Weights of a small GPT-style language model, trained from scratch on English Wikipedia.
Size: 5 heads of 64, MLP 832 GeGLU.
Architecture: no biases in attention or MLP, tied embeddings.
Each number is 50 + 12 x the weight over the matrix's rms, rounded and kept within 0 to 99. Layers, rows and columns count from 0.

# layer 11 MLP down (transposed), 832x320, rms 0.217, rows 287-358, columns 32-63
58 56 29 53 33 52 52 58 46 38 61 54 65 50 49 45 52 59 47 47 39 51 55 60 48 68 50 54 47 38 62 61
67 65 58 54 67 68 48 41 40 43 64 27 84 64 37 46 40 53 40 56 64 62 55 64 35 40 36 37 40 38 53 49
46 46 64 44 43 58 51 55 65 70 60 53 46 59 48 58 46 44 78 38 43 52 62 64 44 71 75 36 45 36 41 64
42 74 67 71 33 62 31 56 54 47 48 34 71 57 40 42 43 49 45 48 41 59 69 50 43 32 47 48 58 54 41 29
48 36 50 52 41 28 60 68 73 48 60 56 27 59 53 56 54 50 40 82 34 55 59 60 47 60 63 61 45 54 71 41
44 43 34 50 24 62 62 52 61 31 74 31 63 43 56 35 44 49 39 60 59 51 55 51 50 44 40 62 68 62 53 55
45 60 72 31 33 64 57 51 43 41 65 49 61 57 42 70 35 75 33 56 32 41 51 71 63 25 58 57 42 49 54 52
51 43 48 41 56 32 38 64 39 53 33 42 46 58 64 50 32 39 47 45 47 71 29 44 37 48 75 64 62 63 47 48
49 58 55 67 59 48 65 37 49 73 72 54 57 38 52 59 51 46 46 47 66 67 53 52 49 54 35 63 46 57 59 38
72 50 42 56 57 50 66 26 44 44 56 51 48 57 43 48 33 58 44 50 55 57 57 28 56 43 39 34 63 47 45 50
33 51 50 60 62 25 61 46 56 36 27 59 65 71 65 69 49 71 50 50 66 64 43 39 72 37 50 59 63 42 40 53
44 44 41 46 34 66 51 53 45 56 36 49 41 34 54 60 37 42 46 37 63 44 35 67 73 62 75 50 44 61 76 50
50 48 28 62 65 45 62 48 52 61 41 56 73 51 46 52 41 49 60 37 39 66 61 56 50 49 36 52 49 44 43 33
44 35 61 32 76 57 70 52 37 45 33 41 53 62 68 37 70 61 56 39 46 33 46 60 78 70 57 45 51 26 51 38
57 57 27 39 58 31 54 48 42 83 37 48 44 64 50 50 49 42 49 62 64 62 41 57 49 48 54 54 62 48 63 56
40 40 61 52 62 26 41 63 26 54 59 56 59 57 38 68 65 35 32 61 57 53 47 56 37 64 42 40 59 61 56 49
38 60 45 52 37 48 54 53 44 52 62 50 35 69 67 43 67 77 51 68 63 48 62 63 58 50 69 36 45 34 29 54
58 49 56 37 69 39 43 70 49 49 42 50 43 51 71 53 40 63 53 34 52 42 61 50 50 36 44 57 43 20 62 53
50 75 46 70 50 36 43 40 59 47 53 51 47 42 63 69 68 34 54 39 60 40 67 50 40 60 56 41 69 38 67 60
27 49 51 50 73 48 40 48 65 36 38 48 46 57 55 58 65 57 48 48 40 45 62 43 54 49 49 59 33 38 55 60
45 67 22 63 52 54 49 63 49 45 62 30 52 48 46 53 65 50 52 53 55 69 30 59 39 65 42 53 66 25 46 55
55 64 49 51 57 41 78 36 48 80 52 45 40 49 63 61 72 68 71 33 70 55 39 51 45 48 43 51 42 45 57 65
57 61 37 61 38 41 61 45 45 64 37 73 65 37 36 37 31 47 37 53 53 34 65 49 65 46 60 67 31 37 69 34
36 32 57 67 57 44 61 61 51 66 64 45 56 61 57 33 33 52 57 44 36 43 63 52 38 48 63 44 38 79 37 54
24 71 39 55 47 61 43 50 77 59 46 36 42 51 52 67 47 54 45 55 43 51 37 52 46 56 27 61 65 76 78 57
62 58 47 30 44 42 65 22 64 65 51 50 46 60 73 41 48 59 48 69 32 44 46 40 52 64 57 40 61 59 45 52
58 54 58 22 31 46 54 76 70 38 39 39 50 50 35 49 50 34 37 55 62 38 61 44 48 40 45 49 52 59 52 70
48 56 41 61 51 40 61 51 33 55 53 46 61 64 59 39 70 59 63 43 47 43 44 47 40 56 60 67 61 47 44 62
29 34 59 27 35 33 45 49 50 42 54 36 73 62 58 65 18 54 55 37 73 40 32 60 39 54 50 63 32 49 38 64
65 63 56 43 30 42 58 45 69 46 50 35 41 39 59 43 41 29 61 42 35 68 52 45 49 50 54 46 60 60 46 36
33 32 53 51 40 53 56 39 44 62 28 57 53 36 47 34 60 49 20 37 57 52 69 58 37 42 53 48 35 53 51 74
43 35 65 53 54 41 47 45 67 51 57 43 54 45 56 40 48 50 44 44 70 46 45 58 53 35 65 51 65 43 39 58
50 36 56 66 60 48 55 49 62 47 36 61 51 45 29 70 46 59 52 35 57 51 53 65 38 45 35 49 58 57 51 46
57 50 73 37 64 50 49 76 72 33 63 45 35 55 47 55 55 40 53 27 66 57 32 32 35 51 50 19 39 65 48 38
37 57 71 37 46 37 29 18 37 56 57 47 53 47 54 43 77 39 40 48 74 50 63 41 53 57 64 63 45 59 53 56
54 47 64 43 45 68 44 49 58 54 46 46 34 58 19 58 53 62 54 44 46 55 41 82 41 54 42 62 65 41 47 27
52 33 57 63 52 60 40 50 26 65 41 70 68 60 39 50 34 66 52 28 51 52 48 56 36 80 75 54 50 38 40 49
64 20 59 30 59 56 54 35 32 54 56 35 34 46 49 53 47 26 64 46 43 63 63 65 68 45 46 48 54 59 55 63
41 53 65 52 32 62 28 51 49 27 48 65 56 59 56 45 35 57 51 60 69 45 59 50 61 54 59 63 73 29 60 56
51 38 30 33 52 69 34 51 49 54 56 33 63 50 54 50 46 56 54 54 43 02 39 53 31 81 58 40 58 45 44 37
58 42 44 67 48 58 29 43 74 44 56 49 54 59 43 43 55 35 55 44 35 43 59 51 58 34 53 45 65 44 54 48
32 63 53 26 51 47 47 61 60 44 64 67 65 69 59 65 58 43 51 51 49 49 51 50 62 56 53 59 33 46 58 32
46 47 28 43 64 61 42 77 50 65 69 45 51 68 59 80 57 57 50 41 49 35 56 40 14 41 35 31 54 50 44 55
61 38 45 34 45 58 54 65 48 59 66 47 47 61 46 66 45 40 58 44 54 63 57 54 47 35 60 60 49 35 78 61
52 39 55 51 59 43 48 52 64 50 35 71 52 66 63 58 40 29 59 35 53 56 57 49 66 45 56 49 52 30 41 47
46 55 44 39 51 52 48 51 59 46 30 49 57 48 61 59 69 43 63 28 56 36 32 55 47 31 42 46 34 64 54 69
54 38 53 48 54 64 42 43 59 44 59 70 44 67 72 37 40 50 76 50 54 56 46 66 39 42 46 53 51 65 52 30
48 47 37 60 51 65 55 44 47 25 48 57 56 40 53 36 53 42 33 37 45 72 41 39 55 49 49 58 48 42 47 58
54 63 47 59 51 37 51 44 51 47 47 41 55 61 62 38 64 48 60 47 59 81 55 40 42 41 70 35 59 53 64 67
56 78 46 37 53 41 35 67 65 50 64 55 39 52 34 33 41 75 48 53 44 50 23 75 24 60 56 58 54 42 38 59
47 44 25 45 55 44 48 59 74 61 48 37 46 39 53 64 48 38 40 48 23 49 31 31 54 55 56 58 34 62 63 63
39 57 67 45 40 41 64 46 41 58 48 48 33 56 54 48 58 29 42 56 37 32 43 55 50 64 54 52 40 41 54 42
62 59 41 34 19 43 53 24 56 64 30 39 45 40 43 39 33 55 70 59 62 54 67 60 34 22 62 47 43 77 61 64
47 69 30 59 49 32 50 57 52 66 43 65 67 87 46 46 40 36 51 56 60 56 60 46 52 46 60 43 58 46 51 44
34 59 46 64 45 44 46 39 74 45 49 44 70 55 70 37 60 42 40 38 43 46 40 50 68 60 37 42 61 55 50 53
59 45 60 39 53 38 40 53 37 58 35 51 41 43 29 62 54 49 20 78 42 35 33 42 42 48 55 48 39 49 58 63
45 45 44 39 33 21 39 65 57 50 39 37 52 65 42 64 63 42 51 42 58 50 51 46 35 43 52 49 40 43 56 40
56 60 56 54 49 52 33 42 38 46 64 45 51 61 54 47 45 35 28 61 46 45 55 44 61 69 71 52 39 51 36 52
53 53 46 46 31 73 30 48 44 49 57 46 48 26 36 54 45 39 46 34 38 50 41 62 53 24 58 50 68 38 52 69
65 54 47 62 71 60 60 40 79 51 44 38 32 39 67 50 47 56 41 44 57 54 37 49 28 35 43 41 49 60 41 85
44 46 74 45 47 44 50 62 41 46 50 21 21 59 44 45 44 41 46 47 59 59 44 51 56 55 78 58 50 56 49 54
77 61 67 56 76 74 36 43 44 60 53 48 45 47 49 42 59 50 46 40 50 38 73 57 52 22 48 76 56 36 88 52
49 67 43 46 44 33 42 38 32 74 52 57 34 64 33 47 49 60 42 78 65 52 31 71 53 59 31 59 26 48 48 53
56 70 52 45 52 53 50 63 80 56 67 58 47 44 45 48 54 44 66 58 52 51 38 43 50 32 37 53 37 52 54 43
48 28 50 53 67 53 54 74 57 47 52 55 42 60 27 26 48 39 77 51 60 49 57 49 56 37 53 39 35 33 63 48
75 47 59 52 58 58 45 34 42 49 38 52 57 45 55 39 63 54 42 76 54 58 51 65 29 40 57 34 44 61 48 35
56 27 56 31 42 44 48 56 54 34 66 36 48 62 45 37 32 47 43 42 37 49 69 55 54 69 61 36 51 50 45 42
44 53 45 54 52 41 45 76 40 36 37 61 63 58 50 61 61 58 47 62 56 55 54 39 50 56 57 47 53 65 67 61
55 34 34 43 42 72 60 48 44 54 42 29 45 49 34 72 53 52 43 44 53 46 66 56 50 44 37 45 73 48 54 37
46 51 49 49 53 45 55 54 43 50 72 46 55 43 51 49 27 55 40 37 31 54 19 50 60 66 73 32 56 77 54 40
64 49 44 56 47 68 45 46 42 45 50 52 44 59 65 49 41 46 66 45 49 55 40 60 34 58 25 46 62 65 61 46
51 62 57 77 80 51 28 46 33 45 55 61 44 57 61 61 51 56 54 42 50 32 46 51 47 28 49 50 32 57 49 50
# layer 11 MLP gate, 832x320, rms 0.171, rows 288-358, columns 32-63
50 54 61 59 72 61 50 50 35 49 42 56 66 41 51 63 58 47 53 57 63 47 51 57 20 27 48 36 63 65 37 38
56 41 49 63 50 66 40 50 60 54 68 49 43 60 31 39 48 31 61 43 54 52 60 49 28 61 47 37 41 28 52 40
59 41 37 66 51 22 42 62 70 48 38 57 59 74 46 44 46 36 45 47 70 62 61 20 25 45 33 40 77 29 42 61
43 57 50 43 44 60 50 55 47 53 44 36 40 43 39 54 37 59 62 48 51 64 59 77 44 53 60 39 54 66 57 29
58 35 41 38 42 44 57 44 38 41 41 53 34 35 57 42 54 52 44 43 65 65 50 57 50 52 53 51 77 69 51 24
44 24 70 53 37 56 56 57 59 58 62 68 59 42 48 53 63 32 38 60 58 48 39 58 55 27 56 48 50 41 59 45
47 45 52 36 42 46 29 64 31 64 28 26 59 61 66 36 18 40 34 42 66 54 46 47 51 55 45 74 58 51 43 23
60 48 51 41 40 67 52 55 33 42 45 54 39 53 30 44 57 55 48 55 62 53 51 45 62 52 48 64 58 46 40 44
63 67 52 28 40 55 52 47 66 35 39 39 49 38 45 57 55 64 59 47 46 49 66 53 42 48 37 51 28 46 17 64
71 53 59 40 54 57 40 70 61 47 64 33 57 64 55 43 47 37 30 32 46 63 68 60 52 67 50 36 65 30 66 56
39 49 54 46 48 42 38 46 37 30 52 65 35 40 41 45 45 28 51 46 55 62 33 52 43 51 78 55 49 50 60 42
63 50 66 55 55 69 42 43 38 28 41 44 51 43 55 47 54 59 50 68 59 35 37 62 60 16 44 44 41 43 61 56
40 55 51 37 42 29 42 67 64 32 59 53 48 22 51 55 42 46 39 37 57 68 66 37 53 57 50 46 66 58 58 36
35 52 33 55 39 51 69 52 36 41 45 55 41 43 45 41 60 64 46 65 52 51 52 62 49 50 47 43 54 53 41 76
51 61 71 59 58 56 54 39 59 56 59 51 39 67 45 69 52 30 37 58 75 64 41 45 46 40 62 61 76 62 44 55
72 39 47 53 37 37 48 40 53 46 38 55 42 48 67 60 46 42 46 66 63 47 38 36 55 69 45 41 59 44 44 61
47 40 39 65 74 56 67 30 46 48 43 37 50 56 69 46 43 66 59 59 49 47 57 54 46 51 62 42 39 58 44 38
64 43 53 34 51 37 69 41 45 59 61 43 50 59 42 40 51 58 67 53 53 54 48 71 48 62 65 53 62 41 57 51
51 35 43 42 60 34 16 66 73 31 58 60 31 41 48 48 53 48 40 59 52 55 83 52 64 72 70 50 55 52 52 54
47 43 59 48 51 39 62 54 42 46 24 44 64 27 42 44 45 57 59 61 37 28 63 55 32 46 37 48 33 68 60 31
53 53 51 46 73 31 45 34 55 61 64 66 84 40 63 68 52 30 36 50 34 42 41 49 60 63 49 48 70 73 49 44
45 35 44 40 48 52 62 70 41 38 44 48 46 53 49 43 63 41 78 59 40 37 33 52 42 40 34 57 50 61 90 33
40 48 64 51 43 65 61 55 64 21 60 69 60 55 66 44 46 36 85 32 50 51 69 22 47 34 55 46 46 48 45 70
36 54 63 43 62 67 48 66 57 59 47 53 42 58 45 61 51 39 47 78 34 53 66 63 42 52 67 57 57 70 67 66
39 53 64 61 55 56 71 48 25 33 61 78 38 55 68 62 56 53 44 54 59 55 54 37 63 46 50 63 44 40 62 57
61 67 42 55 49 50 65 43 45 64 39 46 32 64 37 49 55 15 58 68 40 79 68 67 63 35 47 49 37 33 58 54
68 43 41 52 53 57 53 37 33 35 51 50 60 56 64 31 71 55 52 39 57 67 64 51 57 54 73 53 50 36 50 45
52 35 47 33 56 41 58 27 70 51 58 59 47 28 59 52 30 64 47 54 51 45 42 48 54 51 44 50 35 54 28 48
61 43 29 50 69 45 64 56 34 68 50 48 44 52 49 57 47 56 62 28 47 37 59 57 63 33 68 42 59 63 47 73
43 46 54 49 34 53 20 62 27 45 24 62 64 41 58 44 62 59 43 33 55 53 52 42 47 44 42 71 67 58 67 60
45 60 53 56 35 37 39 36 54 51 60 31 64 54 67 53 44 63 45 59 49 39 59 50 54 39 52 56 54 42 55 40
46 34 45 27 77 28 44 51 56 42 49 52 48 47 67 55 55 61 54 55 62 54 55 46 67 51 49 60 56 58 55 42
48 48 54 52 21 67 43 39 48 51 57 40 46 47 51 64 38 30 53 53 67 41 52 66 43 44 55 73 54 46 32 70
70 29 46 35 47 43 32 34 33 65 66 39 38 54 46 59 40 50 42 36 42 55 45 53 38 51 52 54 42 57 61 43
46 45 50 42 39 48 38 55 51 48 30 40 50 31 41 37 45 66 49 61 51 69 33 69 33 42 57 46 37 43 65 60
42 38 63 55 53 47 43 44 45 54 33 71 65 62 49 53 69 52 47 42 71 53 28 43 61 35 49 62 54 74 39 31
48 69 43 57 61 42 30 57 67 48 65 72 65 42 48 43 61 55 49 58 51 49 54 42 26 82 57 47 55 69 22 36
71 46 64 34 43 45 42 66 56 46 69 49 49 36 38 50 43 50 40 56 80 53 66 57 54 48 45 46 93 38 44 60
46 56 61 53 59 50 62 49 35 87 58 53 70 45 61 41 57 38 59 56 59 36 53 10 67 49 55 62 45 41 56 62
58 47 45 45 59 31 50 65 63 61 43 52 52 48 30 50 70 57 65 27 40 53 37 54 55 47 42 33 69 44 45 57
39 44 39 65 61 26 43 58 58 62 52 47 38 56 47 52 60 55 49 22 64 43 51 60 57 42 53 41 43 55 59 55
57 36 26 47 35 60 61 69 57 52 52 59 69 48 45 43 51 55 45 54 44 31 45 43 60 59 50 57 51 41 59 46
65 34 26 54 37 44 82 20 39 52 75 58 45 54 77 56 28 60 59 59 64 73 39 62 55 51 33 38 62 38 69 65
62 51 45 57 35 47 51 53 43 20 37 40 35 44 59 53 73 45 49 62 51 61 38 68 35 41 76 65 48 45 56 56
50 40 60 45 65 39 38 47 57 52 49 45 45 30 54 38 53 39 46 57 38 59 39 42 58 36 51 48 62 31 63 58
39 59 61 57 63 56 40 25 32 50 56 52 60 55 44 71 48 46 38 60 64 65 67 53 35 42 62 44 72 42 64 39
48 43 51 52 69 40 58 30 46 22 65 42 47 45 35 53 58 60 28 59 60 43 38 32 43 44 48 67 36 42 54 46
49 52 38 56 50 57 46 60 43 48 60 43 65 57 50 68 21 50 65 42 47 25 46 45 64 63 43 53 42 55 40 58
19 43 54 55 48 51 47 58 63 37 75 29 44 43 52 45 58 40 75 52 45 31 52 35 52 64 56 42 61 38 51 55
50 23 47 41 55 52 38 57 56 61 47 54 54 53 68 65 48 52 67 45 42 52 47 57 55 40 39 36 51 36 49 36
57 48 47 35 60 51 65 66 58 47 49 70 50 34 51 47 60 54 42 25 59 52 58 42 63 68 72 47 42 53 39 34
29 42 46 41 54 51 58 62 63 20 50 63 59 63 57 61 54 61 52 54 65 59 59 60 44 72 50 49 34 65 69 40
40 45 41 55 32 21 64 32 42 56 81 49 48 38 56 43 53 55 56 43 45 55 37 71 26 62 61 43 78 56 48 46
43 61 40 55 56 43 61 90 32 43 35 58 48 43 55 54 57 28 47 38 50 55 38 38 53 45 62 50 60 53 65 45
55 38 43 60 66 34 59 49 62 52 52 28 50 59 50 31 56 63 60 37 51 38 45 56 50 41 66 57 36 37 68 44
43 48 51 44 51 39 60 48 56 36 43 61 32 56 50 57 56 44 36 45 67 47 67 42 64 55 67 51 68 49 48 40
44 59 42 36 25 47 44 43 64 44 59 21 37 62 53 44 42 65 36 37 46 47 47 39 59 39 63 67 37 36 45 46
49 48 40 45 38 39 61 50 61 53 86 55 46 50 55 29 69 71 45 47 55 35 39 37 62 44 51 37 68 55 66 31
59 61 42 35 52 48 45 75 45 60 44 21 41 38 73 37 54 69 65 60 55 56 40 50 40 63 51 45 56 38 46 43
49 41 69 34 40 63 26 40 55 44 66 35 41 43 39 33 57 45 36 62 39 66 50 30 60 65 52 55 60 30 43 56
56 47 38 49 48 44 46 46 58 57 44 54 57 47 53 56 31 54 45 46 39 69 66 47 32 39 59 43 47 45 47 60
65 58 48 45 32 32 60 51 53 41 52 52 35 48 25 54 31 39 50 42 53 37 67 67 50 49 42 49 34 41 41 42
61 69 69 56 51 49 41 56 69 55 52 67 44 64 66 59 65 67 45 51 63 46 42 27 36 46 60 73 48 47 39 67
45 53 45 60 31 33 64 57 49 44 69 48 59 60 65 43 37 52 52 48 54 67 66 70 42 54 38 55 63 61 59 73
62 41 63 71 49 48 32 41 59 66 51 44 56 22 70 46 66 51 49 26 68 48 27 43 34 42 65 61 42 59 52 42
60 44 36 67 66 40 52 58 39 56 53 49 35 57 39 41 29 64 57 65 42 51 67 29 49 40 44 39 34 45 34 49
61 66 48 41 49 19 38 50 39 43 47 61 25 45 69 60 31 62 46 44 39 45 23 52 60 41 57 42 35 37 40 45
51 37 43 54 37 64 52 58 57 52 49 42 52 63 57 41 50 53 38 51 60 38 32 33 52 52 62 56 51 54 48 40
54 58 51 52 79 63 62 46 35 81 56 59 67 38 78 60 44 58 35 43 25 47 48 62 35 58 62 39 62 35 59 29
69 65 42 60 44 57 36 40 66 66 45 33 28 56 46 72 54 67 49 69 56 45 62 50 44 64 69 68 40 60 55 62
32 50 81 64 57 57 46 56 48 58 39 50 52 63 57 61 35 22 46 52 47 43 61 52 30 65 54 32 58 37 46 58
# layer 11 MLP up, 832x320, rms 0.181, rows 288-358, columns 32-63
61 77 61 26 59 47 53 20 87 33 61 56 63 77 53 41 71 70 37 64 74 69 54 42 49 58 53 48 38 22 56 60
52 49 60 56 47 49 48 65 64 42 64 62 45 46 58 55 68 54 33 48 53 51 43 25 43 42 39 62 65 46 53 47
63 38 30 40 72 57 58 68 58 55 40 64 35 36 57 41 66 73 58 50 47 42 38 67 58 67 44 70 38 42 50 60
33 50 52 36 63 51 48 46 79 37 43 42 43 43 59 60 56 56 61 32 46 62 59 69 34 44 43 41 43 71 48 39
64 50 54 63 46 52 43 63 47 45 44 61 50 53 39 69 68 36 47 47 40 22 48 51 53 66 62 27 77 45 33 44
55 62 37 75 65 43 64 54 48 63 38 35 36 55 46 25 32 57 61 45 65 48 47 43 23 51 32 56 58 55 53 42
43 44 36 51 58 46 63 45 35 67 60 44 51 56 70 51 71 52 34 44 46 59 53 56 49 37 42 32 57 37 71 48
46 40 56 54 39 66 57 59 42 45 27 44 31 38 57 68 49 44 54 51 66 67 53 52 76 46 35 61 46 55 39 34
39 49 37 71 97 32 53 37 55 50 49 47 37 59 48 62 51 60 62 41 58 32 69 62 55 62 37 43 68 35 67 44
53 38 30 60 36 59 46 63 41 49 53 46 72 40 26 40 48 45 61 58 47 59 37 16 42 42 61 55 43 44 49 61
50 71 53 34 74 59 58 26 39 41 44 20 49 60 36 48 61 58 61 49 39 58 44 48 25 34 63 53 48 49 63 52
46 57 57 55 33 48 44 57 48 40 67 42 59 64 58 51 62 57 56 54 60 60 61 66 53 43 58 38 62 34 46 59
33 51 50 30 38 40 52 64 44 61 48 47 42 40 57 57 46 50 52 71 50 67 78 54 60 50 49 54 55 51 34 47
65 43 72 50 71 62 26 53 34 43 66 70 41 47 44 63 50 52 39 34 61 47 46 39 42 22 47 33 34 53 34 64
71 52 49 22 70 47 66 46 36 47 46 57 29 37 47 58 62 59 40 48 48 60 29 49 42 49 54 42 33 44 30 56
52 44 58 55 56 62 57 53 54 53 39 53 60 53 30 56 46 59 36 31 44 34 44 53 24 63 47 66 69 63 50 53
22 63 44 57 36 56 30 35 48 60 54 54 46 45 49 56 40 73 34 48 54 44 62 56 58 31 36 54 47 64 60 59
41 36 40 46 58 37 33 54 62 43 50 46 52 42 45 47 24 52 47 51 66 63 45 66 85 45 49 43 13 60 67 47
22 58 24 45 73 48 41 61 38 15 42 56 53 35 49 38 60 58 78 52 58 44 70 40 51 27 61 53 63 38 57 58
44 55 63 34 56 22 43 53 40 46 60 51 52 50 58 50 56 51 51 58 38 37 53 61 35 58 38 62 36 36 50 42
41 49 56 74 33 59 53 37 33 58 38 43 47 47 38 54 55 25 75 63 52 43 30 41 56 39 56 65 45 69 57 26
67 58 73 51 73 56 56 62 47 63 43 45 67 57 54 49 56 64 40 49 77 70 56 51 54 39 26 51 68 48 58 46
57 56 46 42 44 45 54 38 49 39 73 65 57 35 69 56 51 48 57 64 56 33 60 44 58 28 48 78 60 30 40 33
47 47 51 55 56 49 44 65 59 77 45 52 31 68 49 36 61 45 55 51 27 47 54 61 44 54 55 30 56 46 62 49
39 68 42 59 53 59 24 66 51 46 52 36 53 58 51 45 48 51 48 48 72 61 37 54 51 58 45 58 25 28 54 78
57 67 53 16 29 60 48 54 61 75 61 47 61 43 44 59 63 61 32 17 25 58 40 55 57 70 44 34 40 36 37 44
51 56 50 45 65 48 50 53 57 54 57 39 34 51 27 66 25 56 44 55 36 45 36 40 58 42 37 28 27 59 74 39
64 41 47 60 56 64 59 43 44 81 47 48 53 39 50 55 48 66 49 67 50 36 48 47 50 30 27 45 59 66 73 50
41 59 49 66 51 66 43 44 55 54 58 58 53 64 39 51 55 41 49 48 65 24 44 65 33 48 44 51 39 51 49 46
36 59 22 61 27 41 37 60 67 63 42 48 39 61 35 54 37 72 56 51 40 53 54 45 56 55 43 49 64 58 48 53
68 43 49 50 50 51 37 46 31 54 60 55 38 60 66 44 26 48 52 61 45 55 64 37 43 44 61 48 58 24 77 34
54 47 44 54 23 59 54 46 41 36 58 53 47 35 66 55 58 63 59 39 61 50 43 38 36 48 55 54 55 36 51 22
44 40 49 38 58 28 79 42 57 63 44 37 60 49 57 34 33 41 30 44 33 58 58 48 52 60 27 53 51 56 40 38
46 50 45 64 56 67 29 72 48 49 57 51 48 37 57 55 78 38 64 63 58 47 60 63 37 33 34 55 47 68 57 65
68 63 42 65 53 41 52 72 62 54 66 45 62 63 39 31 56 27 60 42 53 46 51 35 59 61 48 28 38 49 36 52
31 47 17 44 42 47 57 48 47 58 47 61 42 53 61 47 41 50 53 86 44 40 42 37 60 41 58 60 37 33 50 54
30 46 60 80 41 52 30 56 44 72 36 53 54 43 44 38 48 50 65 46 36 65 42 40 62 55 44 42 47 55 50 66
40 76 37 44 51 47 47 40 41 38 46 49 53 28 51 49 51 53 47 17 41 51 49 65 62 54 82 31 38 60 31 48
61 63 55 42 63 31 49 40 66 39 23 49 52 34 65 51 43 33 56 63 53 60 73 23 46 39 68 46 51 48 57 46
64 46 45 38 49 48 59 64 49 47 23 46 52 27 51 54 57 45 54 58 74 49 49 31 48 48 67 43 55 50 63 34
60 36 39 58 59 42 47 48 53 47 53 38 51 68 44 57 67 46 43 35 59 60 60 73 58 55 63 25 46 35 33 66
50 63 55 48 40 52 49 67 64 41 45 63 38 49 42 34 58 71 55 44 49 74 46 50 58 41 66 61 44 58 34 32
54 47 33 52 49 45 45 43 61 62 57 58 49 39 23 66 48 40 53 51 35 27 52 52 21 55 39 34 58 54 40 46
49 60 57 49 64 46 71 58 20 50 64 39 68 50 55 28 52 46 37 56 35 36 51 57 49 45 39 45 58 70 56 34
53 37 38 50 55 48 59 51 72 21 72 52 38 48 45 41 44 36 61 53 55 21 52 50 41 58 63 30 52 43 61 48
52 59 66 48 44 44 42 49 36 45 47 74 44 31 54 22 62 56 65 50 44 41 51 22 45 63 53 54 58 43 29 59
78 45 45 66 51 44 54 57 56 58 41 64 54 56 56 51 32 51 47 58 44 16 55 25 52 62 62 48 68 52 36 54
47 47 50 22 49 44 65 54 63 58 45 37 36 74 55 45 58 53 69 41 49 46 46 49 49 45 38 55 46 53 62 43
50 50 70 76 56 67 52 36 40 36 61 31 51 33 38 34 49 40 34 39 66 39 58 37 42 46 58 68 43 52 57 57
48 60 70 70 42 45 58 49 25 40 55 41 51 51 32 43 41 27 45 40 57 53 48 55 43 58 52 61 78 56 36 30
38 31 55 51 47 30 30 40 50 53 10 27 52 47 32 69 64 55 43 49 48 67 55 46 36 49 23 57 37 42 66 54
64 69 63 47 25 41 64 78 36 70 46 50 52 35 68 56 28 41 44 37 45 53 44 52 39 31 47 74 65 30 55 58
77 59 61 38 56 56 50 69 30 54 37 41 62 43 45 69 58 47 47 46 44 49 37 49 56 63 53 31 47 55 45 47
34 43 49 43 42 59 39 53 45 46 53 52 30 53 38 59 34 42 64 32 67 42 46 18 39 55 51 40 54 36 48 51
50 43 50 46 37 43 58 48 71 73 42 63 39 40 26 50 40 47 62 50 64 64 53 54 39 53 41 35 48 63 59 45
51 47 61 50 60 54 68 50 33 65 49 46 57 39 49 47 45 47 78 66 56 53 55 35 57 58 61 35 56 54 60 56
34 34 55 40 64 55 68 48 54 58 44 48 33 52 39 40 63 39 81 46 43 52 69 46 55 32 38 54 55 33 36 43
35 62 39 35 46 62 67 46 46 41 38 58 47 65 41 54 57 39 63 57 52 49 35 50 75 44 36 56 23 53 23 63
45 60 44 30 44 61 68 48 51 57 52 48 52 48 55 41 21 46 63 39 67 46 61 30 74 40 52 69 61 42 49 21
68 57 28 42 61 52 49 49 56 67 54 48 65 47 57 42 62 35 47 65 63 54 51 62 52 59 36 61 59 53 58 48
35 32 42 53 36 68 57 41 28 43 32 30 58 59 61 24 41 78 58 50 41 51 51 54 35 65 67 53 35 55 46 51
54 19 61 52 41 35 40 61 60 60 31 60 48 59 42 69 35 55 62 26 55 35 56 54 64 57 50 45 56 45 31 36
54 44 66 43 55 43 54 58 47 43 60 68 65 61 36 53 42 53 30 47 56 56 40 53 50 62 75 54 32 43 32 60
62 42 52 41 25 60 48 42 42 64 46 60 48 74 62 43 57 51 61 75 39 44 66 52 52 48 61 40 68 48 55 51
41 78 47 49 33 33 76 85 61 25 39 51 56 39 58 63 29 77 60 55 34 61 50 45 50 46 57 63 42 53 43 37
50 64 33 71 58 41 43 44 55 52 46 48 65 35 30 40 49 65 70 62 37 46 47 26 76 54 67 48 50 48 42 48
63 61 59 35 61 45 32 66 69 42 52 37 33 39 45 49 47 54 64 60 51 45 39 58 71 59 40 35 50 51 47 54
42 52 50 55 53 54 50 40 50 39 51 56 42 46 63 41 32 43 41 74 53 48 58 55 44 52 57 66 26 58 58 60
50 55 68 37 50 60 59 37 37 54 54 61 60 45 45 69 50 57 45 46 40 50 43 63 52 37 45 42 43 57 46 45
39 38 49 59 68 41 58 72 55 57 47 48 71 62 52 42 55 37 57 49 64 65 17 63 74 44 43 52 55 36 47 53
38 63 63 50 42 47 39 22 78 38 58 36 54 61 58 56 46 58 48 53 31 40 41 34 61 58 38 58 47 55 55 59